config.yaml
n_kv_head: 8
grad_clip: 1.0
train_tokens: 939500000
steps: 3584
Each number is 500 + 25 x the weight over its row's rms, rounded and kept within 0 to 999. Layers, rows and columns count from 0. Numbers have three digits each. The size before them is the row's rms in percent of the matrix's.

# q: layer 5 attention query, 1024x1024, rms 0.0389, rows 902-948, columns 832-895
# k: layer 5 attention key, 1024x1024, rms 0.0385, rows 902-947, columns 832-895
q902 096:509481475516518489521533490506458506502486433441488492493523512489518498548522508514492484523544507501481482498530494508485528562505497470492528503508456481493423523490511503482490536535483508
k902 100:513500444503518500496508513455429497494515459493517500560498510500444496487522519515539472508537514498528505528496534523507447505508504458479511543524488499462464540462500486534475500486507468
q903 103:507515470531503502506480506451509496497483492504496534463512530495530557529495542479474482487478528483531500510500496499454534488497533501518497490511509489505456530477477499473499457473535467
k903 098:491546524518510484505528522477505524514542541458507506513502488480499497524519511516488476504503513505483503490499493522480479488504454499504465511492485512521506522553490443491498528466487524
q904 102:488501471467509495483507509502537526500503478515451445495507513515527481547498465508498494521497490502536506541495547494540501455506516549489483484512450509487497471526492501500537484521415486
k904 099:492503499476521515491510494563528432523484494564494523443472507458489486496474488492487550494506476494470521493524529510516494542482552493459491473489492487553442519497476461465496507492468490
q905 094:526499488482505507495488505476471478522511532467462537521511513496489503516499502555493480507545530483533504544489508475542462464511499473451515482476507477484507492505500486468521517473500462
k905 096:438512551461521484519460519497538506504587508469534452521495496502537519471488501431533563507518503501545481509480475514490541504533481502445521439489511451526528517507509505504462471482493500
q906 098:465501509460472485494504520505493536513478495486503487530518501488520467484488449463484521497512459465503503465520460528466499469462493521530521479458508506503524533468493532494472512503484514
k906 102:450551516519501485516496502525545481466465502518508487489468508525554546499520525496456508493476465478501517503510490472517453499498472507496520526463491452521528503493513505503508509477505535
q907 098:499511528493484498525527498494512406530526537524475532555485530514504533504515510486517513499491496519463558532507532489510470511461464502504474484527490509503493501526498499581539498480526503
k907 099:516531528484425506514479487506499497498492466503472549546514519556557445467483527502547541470460502476508522518525503511498508484489526474502467533532502503528477513516519539486499498507453482
q908 102:486467485478495481522461482477472509526481523483499534487488533507500537488473457515477494522526485528493496437510508495483495486448496499490508535519506448487510505476494457509472498534502533
k908 099:485507543536486508485527514501516533498488496466528502492474531486489527501508501485480500522494524495488465534468494523469557503473443469464495561500480477530479506502476511512494512507475472
q909 102:517504472505540494506491461500460490481498492479478471521474495472533525527487461531484509509554463489504535497501491527506502515497549545504455514520538504519494522494525472512548522500546487
k909 096:497504487530493505511495497498500488475503507502502510498520485496534473491504501503498493487474510482497453472474461480495503487533481477465489549462513478505512496518496529498460450491459514
q910 094:495503500477493534468519494502503491507504455500532515481500509515516526473500487484527473484480529481515503514480479495499475496535511529463493529450463501473534520529464493497537516529495520
k910 096:463457458503511511494482464501473457510482505514499519524477472506480493501506572470491492522521458463543525487490491489493484470505557484566527479503509499466479520514507509481488471476527495
q911 104:479526478519490479548502502480506514494459510488475507532491459473528495458520449517469537478504520567489473487478466506537520508502534483521484491508542525481476540478467493483456470519537535
k911 099:494480515529505457480523505479516491435504510505545530505511457514490516498499499540501506496521513548518502490492505519521555488523495494509529539504473507528464456455517507479549498464523502
q912 095:492478490511529539522516529517489487506512519464485478520528501490515483471494533494502481504499509464493515521525481522446480471482507469518497516534498502448481544510511503494492496508505485
k912 093:497514504519497521456484537521529498532512531522488470526487543513521516472440539515493465479480505506488516513536526492524483540487505548553472481501476472459504506462509516456496527537494491
q913 098:505473470510542498517502531528486527514509544525484468519483495515533440499500497536505532507525485533475467482494504478517490496525494512476491487486507511497477481496506481530505506507518495
k913 096:477487472508547519495490469461494479470469477503491521471496507486523495441503500537482532474476475458560527501506539486503522528470499528486466478480518527430518472478516530518495432466501488
q914 099:515469480432461510485493555488441504536499497467502453461516516471492500499533507483512487479485494490506517506511489508510469496470484489513501506463506514499502518490527524527508499487531518
k914 098:552489469502532493454490535498499496468496471475484545555468488476501477496501536532524461488512532512551515505508558570500523473491496478482545498486521500510519499497528523530461512496472484
q915 101:532503481466472475517519447487516483484517468491465455481492482491492506460517459464512487517526490509495543422462492529519492492529458543551459500507522518515540505470510515502549510491488476
k915 097:524498449513497511503515542521535492528490500492520475514487461501476490500529508514514505484461504512464460492545482489523506481566519510501496497511513477536492536510485512492522534519564474
q916 096:519512499519463493480482449506512557473468465508508489461500465481530497514526545519456506509501501485467461471515523463511466474509500503484481509494482486542475475535533439516481482567511504
k916 093:544501459489482490569511496519501491535455503504475543498491486493536494499507497507498489509503489493502497492465507511492464498469525484454501521504498505449459469479461520477480522517493453
q917 097:506511484499519473516511481529513502507488549531472522509471511503527509522527450517537511509528534510518489489520532488554520530456555488503496504489501535519514484503514509509513516531514506
k917 098:515518501487525487468508505550465537521536486483512540508504499517505449485542518510541527476463470486484484501520519514492497514517505516523521495503530486511515486474512533476497479468511479
q918 101:528534496509505463519479482502471519505487477525509499501499482512482503466538430431537489522487458490461494511481519439493472479526481522514476472507502549472528549510485451513503504534493512
k918 102:498527469497533469532515474534509518510474475511488490538553519505483529488523472506496476478475460507461463504487466480480484513501517502492520497489477537488550504506508461545467514558498511
q919 099:472519498511517538517462498495524523520499510542468455518495510496490573478451490542459530544535479517503535519504498487461506475572500489486491443528515529527465497540486499512500514473547532
k919 099:453481512519430485509482479486546494495539482513501518493481476490508552471481541534531504519488478501553520453488496485510525505503503463477544536502488490507466526468486503515543505486484437
q920 096:528492477520496488471508496499490520475465556511492486490442537532500505498522484541512503530526510501502533534536480501502531482500548494511497522513466473537488468476432534520505527546484513
k920 100:511497477513465442447488503512513484503518468464495501512519534472523493496509436502532476541494495535522496455526514481500533534547533529464486492458489519552487495505552531505538502497500522
q921 099:476499477482538532462522513472499505474551508519460529469506500494494528503490489537539485494503520536516509448467500515531565466503528506511496478466470516484492466540507524493526486513494468
k921 097:489508570492501496510506455492500489466434472495526499478477466532487510510489482475506544482518477488484458531534467479460517533529488499490508506526497508489498429544503490475512436490525504
q922 093:494464538503467531515506550488513501524513509479497495466513488533517502500513454482465523498503518484516517503500499476540510528522480514509507515492517477593506472485489472523518518542484502
k922 094:509463504507538549476469442541511485444490508521499513496513514499486500492467493535507464503528459499488514514521467519513460517526477563538475539478554514492489468499480473516451485545500521
q923 097:546477512466547467483472493494484462547475500460533517504550492536473515498522510494493484565455475508490483538534537504499496495504440518496491499474484503512446543506504492458433468505445495
k923 094:491505517489472541505511489493533524518477467512477482515483581483512514490504522522494516483539538464507511536526519507465543493505521571499530473532504511520516539528519491528480442457449507
q924 101:530512503510510462508464526490522534468527543514485521488499483511487472510515510456493518473506482491515501447506533531514513497499531494550536507502478531472500511518492524514514519480504505
k924 096:546535511536481515522539521483548505532482452541499504555490464499500490496501505502539473497498522479527520466508494501457541503499497508559460501504558508483472512509498471538466504483508542
q925 095:535458516487529495473491482487485511499540502511505507530514501478506543520468524495464470498496534502502538488522476462535494514486481490503505520478522472449466504475480520515506518499510490
k925 101:530490469509457519491484518476510503474508501477506494510483512464560469472498517502530486512533503454517559511525513518503474478506510544452555491507477465491505493494516522484475531513508497
q926 099:502487485473531520521496478484509511483508471501482475523496468504497455508511485523519499526535509514505487497495487517499552534490504490528463549476506497500518460497516509503484512523455484
k926 097:516496503520513504561454560522499499512473488524461496523454467451520500510501476457538544512531494472496497483486493484498534507537496475501510534506523527486534478501502474501494531487514527
q927 103:481476461499501498479483490536477500518464543494485490514482510531507529494538521543452474506507549470482544494482484469489513512501477520534491442504486508475470516513497476475473510486491480
k927 099:479477471518510525517511500488473482459518464502510443533496498517491492486538471472542496497502495516531499476493516529494517527498552448489526528547477528456561495497512500508507494460487540
q928 102:478527511504499493511530502483503476481501524501464509509501485486525471467488529523525537538518490502520475570490488490480510463503539504521509484521497509473467493486484541517478532511500483
k928 103:467455524501519532497483468499500522480460495495486523482484520470510490517518510484516527442566493480496502509515564534516514536512524457492495530537496508503499477511450515516509524479445512
q929 097:508504509514481492535519492499487502475493499546507490556511545492499497514512507480518515464512509496514466513512496485517514476497452513513499491494546518535496527519495488531485472492485532
k929 098:458490525529460516506499515473556484510433503429524545552510518488514519455445496518548488459498485476497484492490488488505484493514522534479503468490517520458494458546463498462501527516440498
q930 100:461465489492460476499508517511530484485536506519539488525516519505500508526525462461539510479506504518502512525518505483511448509544525505521499477498490517514467504521455532489461463472475511
k930 099:517508481486508487496499497502557474519516500493480499492498477490543508495443535488520523555498476490519508533472555494459448474522489497500515474449491548476464526544521478503507511485491492
q931 096:540481517542537515511496503505513538458503475475497498437524508533503524495508517464518444500486533566497510577499475555507502505485523504508509472500468499467477458568515494544486542466529510
k931 093:488491506479517492491502493478547502473525490491489500501482489449507549538497507469491476520494499518482493473449521493501532476494499535490521489502514470501468510561539526533463496477465489
q932 101:493543500525508471549538515477466512527511481513488507526483510536470470538494495487495474530507544507505513482504497520523530486532472483492518483497490549458455457489501514446523510494462473
k932 098:521538490526522548514493541526488517500532510513501497516484458508457517519520485501497509487519504539513562466469530509504472443511487479539502514475510489476516522473503551521476504527500509
q933 097:502470443534505498501501521528497501520530478549473517506500502513488445542494531484527519480515514483516502498496440544479534484455551512455467499503508492474495524480511487536488459498485479
k933 097:470498501537508491498513495498462478492533486514479493478518514527488511496522522477496509463469505473476504415500475486490471492524490499456493552502512481513476529501540528481501551467505511
q934 094:490521553522518499514488480492522525459485458522505515506533514509479532493468482509460488466503472526514465479515491538461510484515482481496497473500519481508512522502539478490534521495538489
k934 095:529469496493490494479497514478492509496484496553476510495496475530513499495503552473507531518525478478516431515469505476492507475485490522473498510506465495495508489517434509505522509523474502
q935 094:506486518490497506507483469481475524514474518516483502518509518500518516471508486510534491522477506537480485508456495483510525467483510525547488500539512484489496489502554519466538487498509454
k935 094:522482516523514545482470485509477503486503511495504527484495494529470528495482536483502522548519472494500498544517481514535516490520483483503485510497506520497516503545508512520489482472498543
q936 100:514505506496484507507489493491479499507485488513449488491514498486511505480530521531525481496495512498544515463477530501548497506529498465519538506476496498498522489444495509519486515482483496
k936 098:488470522512522500526508484510480467501510515509503512462549487489502513510521518532495494477446533519490490509489480489513514424518456488539527522504497474478543521475487466514500510452440499
q937 100:522530482475517527466451510511460494476527527542502487466526496489472464491511566521461461487517492511510492514545536484488564489484516492532511485493486494482505468503497512534528509522524503
k937 098:479513517467512526510460554494519473513508535523496494516481437466470514497498489512492444467464513516538512508512460489529501523524469471548510525551480481493525534474484546483521501497482462
q938 104:504504473466532485539515502445534552530538501496484436540462491511521459501423495500511489506472475491479499499513556461478482508530483510516501466532482491530531474511486502509539560509478500
k938 096:510481490471511468535525483504481549520496515413520488510516529511483512468471514512519503526484532493528507508504539520515519499528505462518476473508511473426509545523480482511557512520521498
q939 102:497450556478519495523486492531451543519468508510494501507504509515532500458503483544492511502488486529459499512505523505528481518463534470463530485484513505505503517544532492498486526507505519
k939 099:508523503507459498542483549488470477500517514510437494483521511483515493516485510509516498527528514502517510544510540482551483517486462528518524562502512465521481519518502537488477484470504470
q940 100:452501476510490514492471492491490485497495511494512479510486483493511505523522494509427503519540500531503524494499468464452474528515482536513490448499527515474516523526509503509485457463462475
k940 102:498471531538522484505513539444512507502556487539529504530447535522485518506485500515505494524522505507489495512448496532486452476511457483536554445551475498477479498525492505516505492484515493
q941 098:528551478509500547475506489541502517458490509487479530478507486514456526522540504523519501503508477547541498495484484493478483515508458514471548499486498459486575452499465492519512509480522540
k941 099:496487491461502519550498482493500532499531490523486516487463500489531470526529497509516463494484490507490471527500470501455564478492484524511501520528463471494491473534510489526485464526480533
q942 106:474471502503493494488520492509454526490507508499496570544463500512509427464508525492466498517496511505537500502461487497500521513496493532478503518508491526525502519522482532500504470513486493
k942 101:508480534487496521471500497473569480466496526496517518499470519481505493550519458515520533451483490493503508499492506499505519509509475508530520463520518520505471487489515491514523531550474518
q943 101:470505487536513483516484540494483529503482518485487558534531501509532518496535480497541551495535470490504488561535517507500484473510510511510510515522515493496513494504523492547473491539513494
k943 098:533491482471499464523475498509502493456468479483453450510513509514481502501495462504485518523486488457466518462452520477559469496539453550524506483496539485498470539530497525537503517477477537
q944 102:480441555497500479519529515532465446534491473503459488533514508469449502476470490507537489480506513480478490526484474489471507511523475475488529497516444490493498490481550516505537467545493463
k944 095:459466521520533530461522462510492517515483476481468525498503538468494487496549476500528445515498480509529512481502507523525484483492500503501473469463498520485542540511532513537476442527483468
q945 100:494513497528493501489513558536484518510454454487528499505499485504503471529503473519461489530525517464454515469491522500513520518486470504498527520504475492518552505471525548524506480535542498
k945 098:508506475508493503536510531532532510502516512510534521438488494489490527469461467543459507558497475526487486501450505464509496516447480519505488461511454477492537516466496495527519504488518501
q946 097:495541542495510544460479534519462499505508512531481495502520497523492491494514506517479534470482511529498530526528532528487491491517492459486497476525492477513463515494499489519535495444478513
k946 101:475458490495499480535464512501491521510483493484531525475526489523521490500495510525492512520497470468455521430494431474516504484541501501491527513513468504497491503528520511516514522497487483
q947 098:498541477516456488538462510488530467507503526431512524480494502494489498474486517534524486493488494482506494502497528518481485485508479524534472495510465471495524490526523531477493474436504505
k947 098:501521533474464512527537494478497506540502472533526524530546499498484481514523508497500479496488486503477501515501488531497503506503487516495491496528552506525494505528473521489499449460490486
q948 103:516467517488489525519499455557490466485498485523489494539503483516526461480490519502509463494455533470458487524533475453512457505522510532553538485551445452476485500551490519502480489460517505